Part of a small language model's weights.
Size: 12 layers, width 320, 5 heads of 64, MLP 1280 squared ReLU, vocabulary 22710, 28.4M parameters.
Architecture: tied embeddings, normalized queries and keys, hashed n-gram embeddings, an embedding shortcut, capped logits.
Training: a variant of Adam for these matrices, 436M tokens, 3711 steps.
Each number is 500 + 25 x the weight over its row's rms, rounded and kept within 0 to 999. Layers, rows and columns count from 0. Numbers have three digits each. The size before them is the row's rms in percent of the matrix's.

# layer 2 MLP down, 320x1280, rms 0.0509, rows 0-319, columns 384-415
095:519546504491535500463510530518529499475478520515482470488495516542483515469450498484510478479476
099:505483509485497548457511514497518528516508482512485503510507477490494486514490557512468506543532
104:511506513488493512534523503489482464525495484504475500502481451537462482499486488497534506530454
093:534505510497499538501500472476512470500513460482498519534519486567537518508546542480484475508488
106:479520504499440506461578491484503528498509492517488512488527467507527521497460521506501510537440
111:514491499511541506547493514517511496517535501514489522479492504539481518486495503522532522518505
098:506494526512481469514502516471546559505510484509466488485483460528486429509541528502481494514489
104:515506512469468494474503472483527489526460500481496531470496491487496522501482469445535522487494
103:522490506466501488519466487550503518479487479464529480526492498476460515470466490465525496493500
105:503522468476497515501524515524490601451466475518491487467495481476479484466472529473494520547547
103:514522568486497514489494482529554478511506498517462446485477511506521498511518537479469529498535
093:509470495537462499516486520505498499484502508491508520482497501510514508492480531552532484521518
097:523504537486506524532534532457471508476502549509507470479472463452508481505539488532543464515505
099:541502493528488494529506498495498484509502475506468489512438539472461511506520478462515507471491
095:507530450500532514542523540527467545520520507498532539485543504514512534507535529483505499472490
096:489514473486502483471462481532503481542509491482488492523474519472528477487531501512451507485486
092:528515526516547484508480491485481483514504479496492490474489502474469498511475498453511533484480
093:517483540495487497447510525478503512468490506479484535508507496495509542541496516462503514495519
099:495514511477480517502473509462513531522499513457479494505495495524478494524524540503516523515500
098:501496521472564491513524508494559474488510499505516465471488477490481493526513490484476491520501
097:495483515506509494427502513547504466522500528532493452545492501499516496505468522515485511510485
103:529546453493511493508520516523484481513497466508467485476455492443496500513479494460535463556526
115:531489444489469502495525497460505502498497491494504527493493508459515450494494442540457522492501
101:492461487511525502483525503498482518494514464517500458487501493479504504492482504500538516438524
094:501502499502494464487522478484496503505491474540511493479530543483526484497516500450531516493513
098:486508510543546517530464454494486476498484486545524517479528520491507487463496473510499548513492
100:510525494485495486499497505510471557483519505497475476509495510474481500512475502474558508446502
095:503516504526480530472487495555503495527473488516488507484489481484485502470500436511510495554506
100:466474490480530486499467527515531513538569520504531480509454529484502492481522499478516556508504
103:442456532487492500458519492505499504517497472466539509510451516456478531504495478529459524505518
099:449477517479512519559541518495525461543524518509462485516463479509488529508501517560531556488501
096:518515496530476511495483500532458495495511501499501516523469523485530506506520548509499499473498
092:482512514503465487533495548492536484480491516489485438516471484465455540456529521549481491478535
108:500445487501521479499537470467511516531500477463527493508471492481522463445521469494450478507515
099:480518490485507528497451500509515475510518536525546484505457492519500462480493466481464488506489
097:467520479515480475502498498510516506480461484525488474469507486506528508505478464478491511549462
095:530487559483495497498509501506518464521512524501505454499462483504509497497533507529441555528469
101:515512504516476485522506477504508484566517496504484504463525485497509465486534498495538507519507
093:541506469511482539491531474536439491456516505510483481526478511477472513491528491531481534489517
110:538449506477490497531491509470493525489480524487480524432491521533470489509464482513446526445510
096:508518492496518534506547536463522509504487468511509481472527504470493485513480487491481525505505
104:507510527536513495518454502478482495477499532533503495501485463544528524492504515525495481513519
099:467482484507474485493521508544502481555493520497510451508517504485482505460523531513472508504468
098:497519449524477498511551520493486531524531524509526441493530507480517507481497510451511513451564
107:510529525486466494525518469526518513498508537516465484459469478483481503520495454471487507490454
095:491548515531517491542495468478497512544475527509481484496510500517491495469504470483536507487519
098:554479491515548473521516518472495487505507526512534423497499480492506511526514495499521464495475
105:492532482519485476501484510491483454509500543504525504540511468461525539500480496502511484496525
092:502482524518511519497507476490521518502492516498492527489462478505527501528528517505517408533499
105:520527503552478489486535511533535467508466499503502489502491479505498501498530531507494520516480
101:479531530479491505522497483510465481476518483471490515501461497495481501467493534500500510528541
095:495541495489492480501498506476513535532492477527469502495455523486524494510535494534483536500488
106:479521521507514503509467527523571502503524488503511508478532530503520480508479555500464496483478
099:505500514509543468508468501513522496505538530480476469506510478477509469460484501424501490480520
102:516496535481525469496520513467473521488515508510503519494442503505530491531519554503504512554532
098:529510517502507506530488543454450512514537520498517517492506510483519491494499489507502470536536
096:500471517508440519433530503458476511457488499461485480479544505464518546485509489501533505489497
103:532517464508552511529458505457523504443501470511491551554531523525505523495524481477522478516508
092:490530502537495460552469490502505515504469507548534484467487529502519488557522519449493507497437
092:521488515506448519495522523475510486515528490465502522491505501502514503560544501537488531491444
102:512511499487487457534523482513477513463512452512488470503493506459461495527505501473488515489513
099:509463489483495493494497548424527551535484452504512495462509509508468482515484498503499483492521
099:483515508480500487508492473471468483480447479545514516477509521476487528482498502505463491465481
091:526455501485516509480465450526505527559454482481477490523541494481529440491522493471517474513494
117:439481504543507519467467468505575531464478500551541461497461493517506545500488477478487500465514
112:523520522506437469496505483498497532496503498473492509504497536521503538524496515479512527480496
095:470490532498540538477502493482496501549491516491475466474495523510504491530487477544485499491519
099:496469481498503525529459479535492438526469540498506509481503508544516494521510536533503520500477
090:454514487502506530499528481533466487509554489558486539497474474518500523522511515501535471502467
099:509516480536539510503503499486461470539541534502529499527508513509524512486451508520517441507567
098:477496552521474500439425516511493536477517486516536478522468519476475521472488519520473516511561
097:473526569461503524515507506470511485531460512519546486529483494444508529474519500516470511521558
095:524489506519449514535489480486532470470486505535495505463522485545495532496522478531496493576528
099:481530483516477537494515466468478515463500498468491491459551481448514514488482523513485475453452
099:509519467516522525491510508505562474495485444508491526485479512475566480453528442478509495487520
093:500525538505465495504427505519452486556476451509524490479549501453480499489504495445489514513459
096:475534514497444508508557469473502490518504527460519472518477528536509498515491478497483487471461
090:544570451504558475532576518495539496471509520561518502484523535504506489516493515492513513516470
102:514501510476514511481544510521536478490527560506491520491479483486513461450542510489523498541512
099:532482540495501490525525499494473476505517483498462540534520487462469474434480504482544522512511
093:470507550481502470563495531476526461482534530505490512476506456512467525542581516471535486478480
096:521513515482469563505470559479497481494483505555497555475465481516460533525509494504488490515495
098:456451458482501470501518514463508488481544512479466573499459503511500493525529516545481506519496
107:504507467454487480506482508451452462536453495532535528510517511476499487532472472497527499489515
098:499491512501506448482537484500499544481481469434454498478462510459452486539542551491502493500461
103:457534498465484504497473479510492504526458523465536518508533492505543510528491490483565512484496
100:505530507520466493509534512494516529523497498489512542505500498487492481503476453512476509533503
098:502474488507507480506481470482532470518507518548501480466469490530481530487486478546491442514522
112:455499486470443518539491484503500499486517473536510481526477504438476526498436488492493523480506
096:484498488533516491478485530543520511529491514512508549487516516500503503516463544526487491511574
094:532503502480463462502455504539551519478487512520455494515531497541504485481514486593507507500480
093:518497513519508500492542500501529466509523516512486496463481465487482509496475543516509523522489
105:485453462484508521536492506501515528494492478463508452438520532503499510465509516545485477525497
094:489531510503503507457539538519516485478495506484541476528480493487489492511515508489452460484456
105:526487493527488528503495567511513536468547555513534478492478459569536475497484550512484500498529
100:459442561507531494485481461488524511454504500506490480513517501518484496499528515526490483512522
091:541500468522501518521547489535546492513477504536485533491500509494500490532483476503467499493505
104:523432473523544500520576487506489438520531500499483489509501521492500506494494493509485484503509
092:483462522486461545510450525472488529536464545481522527567484529501514497484506492500487487482509
100:500509493520518518499456497512467494540479502515495489438498498535475480498547471516524480494468
101:539493515513481506495504511471500471506526495509490511543466512506469521511446518499426485454499
105:500452527480470501500492517491491510495479519487513502472477553423532498504520536488514505491515
098:510510486530509491485522516517480471477480491518537463550541445526471542551496536507493475479470
108:506496496478499493501508502515453471495484526476487450553544488492497544515496525478496525459491
094:494487483471557524483542539462468515480453500491491467480538513499497488511509540500531511474524
104:507534484508482475510552487476517523518522492472459467543521520478469477490528499521540519494531
100:509470510503502540558478494496508504486487496532515536470494477517507500509505494526516488532514
097:487553483507575482494494517545471488551461512452465454498482511513507493554482494491487481539492
097:494490475478491514509548473471484473476471467496462497555510499507502490532540490482528463527535
098:517510525474520537493534513492472511482497513487519497499440505478484501537531522541495545504512
102:520485540523548518497542520469470466525514515530495476473490544471522494548555507470548483509483
093:524420502499479494489515490540521516500491486501491488476501533483505473520511470517557522491506
110:496482474517519476509552546534522516538535458484549493519525460459488485511537485505549504479513
105:512486523436493498495464535492515504523429503467511523529515511520503476477532516473522512497508
097:478506533506483485498512466512454467508469495521495436546459500496483524497480480465518482505489
093:515513506502485513471484498488479535512470505504527503525542520494497504472509454468535475534540
120:503532526535520513521511537574530508533510528464521505491503491507505518509529540503521509491529
097:531497514505526518517482530477491485492437490533505499496496526463507485530468444435510465489510
107:499480517542511517446521476412512463507467497491507484490502480504454486477506480431494481514527
095:477492471456509492508490481473502504520510527502499515502499515497499542506541512529474496504466
203:542490527542490500507508514509521510517509538504501503497511608517501486486501537504470521515501
094:495503520462519469469507540518501523484554493511480479514504435524510465506526506449452466457468
098:502462516487506490504541482487472505499529501490482498508447464486493484554515479465549460499488
094:521500486495457521480470568499504497460494481515483550499471522490478523495495515525499482539489
101:523551515460494481518492469492500474472511529546477481511486461538492485491530510461510503463481
103:487492520482515479481504497508461500489486497525509485467469557477484526495475517490537466524517
090:450493508501495505499484459518495507476543554493477492521434470508498488479498549509480482468482
100:524465539488505535506490460535497487491534505483515489540444466493501482497446499532484488498492
100:512490480499481525515524472491551528499521490529532474526499512479525486530510479508502470492491
093:499539483500449538492504520465493478481503498547498547514443497534509484502544544523450516468525
101:460481545518494532533483485496516496494463460551470572472535564473481512489543513519473458489509
096:475499507504490536496485500551469491509494535454498554499516502488466529511503501549525505476498
103:509518498513468462524499522523481476491475492496516491488537531493504487473516529500524500539480
097:506490417515453526490498517522504538528529511497543553473477524496500517508490474543546532478504
104:532490508474502504473506466504475503508507517465498489475478459531489533488523470513482457489488
097:489490496491509533494548484483476503494509538492477515471509487466506499514481502559511515503460
096:517529471495514516492438533533482463491470533555513488498495522502527546506523509518493493488532
103:550517512514504525507496525477527519519538539493512523441496458526510476521513494521485493506500
100:479525521482475509524508519464471486516504457540519478501503476449458483490515488512516497482483
097:521537445454544500480526429459484522497501524540494499455516480509446489464470490480508513485522
108:513531465485525506483462520516508473499497504505526480449531503494479491480551517498535496510431
097:480472543519493491529509511490463555553500464474490462472517499507515501526499513453508487482523
100:499529497514504507534515449501506516454511471491518477509444500477487481486440503470467469486488
096:460499520477480522497469507452501488450493529480469481531472502510512477489506478501477490502486
096:462499490503496505541522493539553460468519498460518520523490475467504490460527533474487511498497
107:451491471519516501504485489497537474479490467494515522525490507471532519510468479476486518465544
086:529495504526491514488545489467502493482554519488477514535530504479475523516509482518519491513478
099:489496513498487529509475549483484513546538453472526528537507445543498532470535491513507455493462
096:483462452520518508506491495575526451526497507511507477505548502529506502497530488525517505526483
094:474497529496487450545476493505498519471513508490500438476479510511483526497513480485548483505481
105:496454531446532531544482495479530491478508503492533516488532511497505526533464534534471505536464
098:485504510514505536525481540487489521466494470495497493522494527525498489479464500467493484519502
099:483508495472471530518502468526508514465498498524480481483508519461460496497468538491508466498501
093:556473514546526522492544514517527515497489530460467500489557501501487478504490527510499433462494
106:510479490524453505486479510509501488485549517519535477480506528540501541485486482521531534510498
095:492471471448477468490511457525507504495565477491537512505449476530513502487491504523517497477491
099:492515490481483522499516492486516546457509524537507492507485534524487505430516522560477517496500
102:507496478502452505549500531462506484522517511523456476499527520494509486484490500559543466477478
094:476562495513501457512503523518494474533500464521542470527481531511522499488509508504531579486504
101:506468484522518502484493502445477487530492491502558524449490486480536476499556500532467496475466
098:505528510484508473508494506476534488497541506476517468514445479454490451477464493571536519563485
105:525459527472467543491525469487523474500474527485454516502460506505535462533570487485488465474496
103:480510503477488506477482498524517486506475482506470476510471472466494450477545488466452516468497
101:475528476518542525523530527502526456505505517486523495492548502545505544530519519494522512491529
098:516486525485450534497550493492476518522489500563523446551546537518495498532493501476490522498539
101:488481471507485508493507471540492491481460459477510519512526552464514512508505481473486533533531
097:490475509487495510514508507527492501530499506493510478513490506494508495490556492504484452503457
097:495548558498489502472510502492484507482517505497496504525515493511477498438523493477450499534511
099:488487517458507442449473490523529459481523498485482499472479496513509461486446483573468494504496
096:481462433500522522533486470482494510536472455517491525467523536500473490496505492497517508489518
095:508550557482505498474438468503494491495504493528516468547466494527481507472478481553504526485542
100:544481515529470542474497532450481528473483512491529507493510509500526514532491504528499468432520
098:495481497517503478546508525475493480525514549494495500515504503586509505519488548468485475502512
094:505502487482455506489474510495498520509462426528521494522515514474499485515505496510476519526543
100:463501511490507499484515466521457441492488513473500482490517447513462467466469516486462468489494
102:494491499511483464494538509446489499455489535535476476512535509490515499518485484499452515494495
097:474468515486503505527515478542478470501497521530538535499486470494520488570484502483524461495490
099:484493459498505460499465456515489451538460524482542466533536509497471505511486495487467527462501
100:458491528491520513526543504469507498505516502549493488498476498490461502507533482534520475515499
095:493538504521500525497499495475454467538488474525526447537545522509479519499532471491451489457502
100:537534460529491485523497456534485497528498490518496501443523512519490509508528524503471471495528
098:513482511516501497500499469523483521506461496511510489509532509494504472481466464469505486496527
091:461519506501466546470500531550507484532487440493494487501474517525479516509545496489480511516472
095:501488439501540503521516496483498536467514595483492475461539510517491526521478501494469520523537
100:539510513513527478500533476450503498517476506499507494481499508505481532516493509495487521499509
095:454466469486501483491516490497481462488481492475471493532516512494494520522543482474514461521488
101:476486519480502477529527517508478500523509498518497547524476522517476507525508511493500468542485
088:484499500508538468477558498523492497526478495499511542474482472490505529556504474471483465491538
102:491484543490549463494450487472513519521524549529497477530524483514474485429524494503496504516499
106:499532479486469488516515462504475496452479458476513494531496535482479498479503481521497510502524
094:486478486492498487497507518528498505498495514496560548472509503463510502493528528503500477502514
107:476539542475486480510478492532509466487549495519473445493533487490514468473541487486509489523519
098:547509544499503461519470515499491494479481473564512473534515522470475546458484515455436519554513
095:494434510476525566478465502470481525471479442543504495530499500520508494494494449466502522525513
098:489488531536510464475505502486535487468508493546492492511468522531494518473502500517459514506474
088:471480521498496502465483478489546524520457503478525478556555491517470473454485468476551498556546
104:534507486545492508498517490527512510511523524448561496516481522486465498502521481512521507516493
094:469491499487469481456548504501526489497483492535479476543503467465509450419538498500491486506499
106:535516504492501500532478521496501505495543500475475506478515489526551495499540495481535512476494
096:510497502508491474503459441509487523477468500529532507512479486457478468465485454454518512486511
101:451519492500511491534511512474530499478473468498474522486513468462531471524524510474533487509519
100:489494523456511525490502497482535527471505524505474490475476510503492493505523502494508476536485
094:436506510486488482491511510531489496557517478504523477509491529523462532487456491490523539516486
107:499472463500490487492486486504500512503556561506485496509451468510494510481498534571516523484513
103:539484471515504477515538478520490511486487504476488470501533467490488500525506502476519521476468
097:507515513551528506492500506523557489526543518515515529546499466486528493516558466542528512497481
101:477491504466465476508514440534517476477485542535557452495517500480499499514496468458555470507547
097:488468507508531522496511511510514455507515554489522488528517496502477454522529489509530485508497
102:492526465476500495511510524508451545435477487489491461516534502516480489516508486513488552500489
097:475510511547485486440456492496501477475456500460524446480510492524526494520453491456495495446520
096:560492499508497479530552454460500478504492494531490545491507529553498489500532480521482491526503
101:479461518476458499517492523538493537499519510504526526523472507510503474514541494474515498511528
099:509483491499440500509482490475492471521455463475482444516511547494496502518532493503502502525547
111:538508489457470457491425495447478471505492553469540447500498516491489491496546487490531512463525
101:491510527472519499483499497502483500480536488507490525476474463485459501499483512485513498471442
101:522503482533503546466531511493506501516522470531501524468503505497506517458524513526490556469504
111:504492500505482488507474529527466502496486471483479561525501488511495558502460534450484495525455
101:494544476529525506547510509495486517531522513513529527487516523485532519513524467544527533443547
101:446549481542504532463495484516468505487525501500452490480499519483509475481501492518480520496518
097:481538492516529514440503438462510483545515534519458480473461503499543499515508537524490514502446
097:492524491501495498562508521498496493493552492523546470539515493557487525481454451474480498511484
096:528503551520509501513524523490514494517514517520492514489529491507524487485498511497513433485472
109:485455484518458481492500514475533524531485507491488546487514562434499483500460473505542546541532
108:500481545517514522474516467511446528508534495534507486505492489535515508486514492456507489473491
094:540538494504501493524499504470471503497506497568504490514548470483472531505503510509527490506501
101:509487490515492472507508501505492560510489452499513503502527546473508499506489448496501501510530
102:482529494477473519520487535474536520533466494491491500426523493484452520555523539462511499492472
096:512497533462510515473484482525506526531441516491515493542525518468537497464486477513539500487473
107:512492532513501547469514484512543489477472528482486559534486518519515537545483505480514489517497
109:499535493561476519469483473543501505529528482533586485549495509491534513490506542499494505501445
111:456537479498513513484512512538466535525498497516493511498515495519511496465517497527513518536509
100:502472529519533511526501486511490447499490477490518494522530518508555499526458509395550505479496
095:500515524505504510476553515522466512560450482479501515509477508464492496458498493512488512470495
107:509512493534510504544496564492492536509468479493515504489502519529538497482494487482516543565531
092:569531468476527508480446483518476500480520517474513482509475488507491482483544489494504514481508
099:507472454529485500538506522518504503467507491516501536510536493518493495513527480455469504481496
110:457465494488497455480461419484494498457488501516462490491488504492484461479437537491440500466493
114:480505500460526503527515485539473496499474516452487485476495514491495486494511505514524465460458
102:536483512460456477482533537461488483446473533486469519479489499443435466487487507452461472525506
103:500512510512482526532531497528453494487514531553540495494471509478525471507462501498522500488524
094:510460509522513509512476532517507464447535515490552522506472486463557534495530565529499503502529
105:473494490515518527507517542512477483554499484483495484510475489542486489484504495529526513496463
102:483477504500524496539536517482536509515495509455540469530507492519458531512496514485547504499510
095:478542512477512544507444478488521488514540486496491504475510521462485509453553498522484484498491
093:495476496475484470506446490514472482539497504499504489435473468463489491472500500468564444494521
103:487493499503487500535513518466501495503468442549537517499521488449505528538509481486515531482499
090:471505484499516472472485489493521558512458541508507491557537533511498497519475478493508527469551
106:553487485488526469503473503559491507527528556489505494519497503530554471541528504557543468453516
092:505535479478496492492506488507485443510502521488542493472535477486531463526528488491537458530474
098:531550533493512495487538492505505513526524497499505468498478500499499476554498492459464514475514
094:507489461501520526495550528513511508478486480524467491490443494478510530446475511497513484476507
096:509509474535483509533471481529451547500475473558512516501494506500518504491462504501524465498535
106:533524525465474499462464505466501541486504486485536481530492501501529495494525531475503512483481
105:498532476503496481534513476533489495496551512499512480480484455549500553466495537427493557536498
094:545522522499504470558453474484444467528484490495504518462477486507482528502454523471541516500458
094:537522495521490480511442509513517522523520488527510518531498503495528451514538475549470552494485
094:455471531504525458518534520482468493484473512517493524562498540471528496461485494531508529535507
103:460534502493475527477495524456494493511559529470498548482501512532507514508557467486503535526511
101:525517477494509459516530497468506492499475484528451552499543520513491506487486490491473455473506
102:460503513495518446506526457554515480458501476472465517521504509476431496490503494495485520482524
099:522492557492455498450518493501522511536488444480518559490505534456499560501456497499483529531480
103:506489514505484518520521509498477506492537482485538481493475518508502482487464519551508480526514
111:502492474518462504467502551550514465483507476526488464457525475528528482459460540475491491494494
094:510506477514540481505506484503481486537476498514462495495556532502521473488481519513532491533508
098:504534512512463479504517489500471511514455526484494543507503520535476481498452524474503490512501
101:502525528468461496494485499458480507538478520498491494506481509484497479514478481491492495529531
096:510530533503475447511554490471458493504512469534543511500506502480502500498548483535516507546495
106:491525498472517505490489515453459510527496470497515496490537511464460466542487506494481497519508
096:464499482508498482523536486513471484489511490523502537482526503530493469494530517505510469521493
099:499467474512511493508485471520513499488444503514494506517490529494532509483465507508438504479491
093:521498503486506504503502537520517522529520498475491540506550508538504523542499526497469494507491
105:509513531490531490507519531511503454510506516560492498456466448526471503479443470435519541508490
103:522493498498524513550511521497499521487487462539478496499518517503492525501457508473511479497474
096:466517547503507536508446523504456511519454515530504542510516516522509522511536524539504546486500
098:472511538526491489488449473506474505491499502522482465502512480487513487446400497489516482509511
103:497492541502530480542541529517508541531491495499456456492486488487514470535505508493500488494525
094:481489495496515467461516546509515516530516502471478517545480507495493482445452488467488509498462
102:543515513534504502491535508482458510475512498505494487557478498560502505538454521533488502519484
100:473501498528510468535501460506491538487518542494454453514516485522461515501505481508521521506538
111:509525517480524503507491549488460513493494509433504536530509493494491479476505474524508505485497
102:474528520474496514521460552507452506498487466443516441470506494487544524499549492495522513476506
101:489452533545494515472522500511522503521476523514501468502506474486510525496511500487521514533496
101:484481517497477497487487469496447513509506485466534482520520474490489477485492499497460490500522
105:431514531497508495500474538504477503466533497511501532519430486493482492507519443479577526473486
097:495482483495488478566516530515515478524518480492510473505473456512495476505472523453516505459510
095:481537495471459480486497472506533525502516510475547499510528527524503493488446519502516496497462
100:547531512490480480510483479502515506504499499494524467501505505528474479503486518492482502468502
096:516486510498517525508506494488527462492498453485531465503498481517499480452539449485506479482508
095:496497492468528491506496478537522511438533500494463510543518512525554505481499511471472566456485
094:534505509485546506518496468541527526500512466495525498468531496525522483505542523504518456537538
097:527498507504524480507515506467536475500507508524505501491527485498502482529515521488468477522487
106:500496495550513525508501511512483503494484531510494563502478454477483551528530461531555515514518
096:496532505502509484537519458483494520508498497496502498488465507545502534475516508518506474454517
105:481514507483461474475489506548485527501472480504508532523463522446494494530505444457529533520503
098:533469493532538510467525506506473501460505508496498509522498525491449559503496510509557501517517
104:495529480470488453508476467480533492471476493504472497479467536484478494514461533516469543478477
100:498460506508476528531462471452493530475515500560425494537514512525499473497500488554485500520467
101:525506499448461501446423471520497475479453511495473514491469508497513463468520480496473498486488
097:491505509529565536510519538486488499552491503494511502550514531529515498545509511491500500501456
103:462511513513503514525449520568507467496495527519521531492495424473524499516544542505535495514500
100:528497562462525485500538535532463486489499509508492471456482515478491482497428559489470531509515
107:512487509515507460535487504533482504527470496488481525449519544492509480473476511490508453503496
096:512496478460503502499505503509528519528450486506505506513498514466525478551468468493484470509510
097:520483507504447514463487444521459489516566469493497488474494524455501545550556445499538478529492
094:472514473553552473499549484471500525496487503494513509508442470475484490519491455529477544511544
098:527513459475458513500510506528485515491487516469488486493458477484501498497500492504498528518498
098:530470485515533509488490476547480476518484535479507508502531491515499501529511498449483436542454
099:469493489469483508511500505538435502493509469489516489511487501471477512502482483474521499483492
093:504496472460512539535485504517470534534519488526506502477501477503498558498525534468458501484540
092:467462474503513472502498471489483479493496528529551516494482542438519512465486496491526497483551
097:467456473466520502511459495530514449498538519461511530482532496488514482490471581475508489485525
091:603459508489539473517481472510493498456472506476478462534493539504504486514465476494515524498483
108:457454502456517507543485487486471497494473478464470472508465522493525480503491510483527533491507
101:496494556483444498499490480507515481511461475474520478513533483490510509530520510459480508554506
099:542465491511501493539526495486515492456467511479456490507515513489484487514484490506478502541484
091:518479505502506509510446542471522515504504475505482463489500499487512531475483514545493501479473
095:474435456528425504466489524551537512484502491476486509516486502542521501521530517562469489482475
104:499518520502492524521547541490536534500504486496506527546506511501513500515485504519468536522514
100:513515497526494487504521491494445520492533533488531526527533457528540512507492554494511536505489
107:503517493482509459457471524491482507473481483503509468488475507459505518473477455485489547488495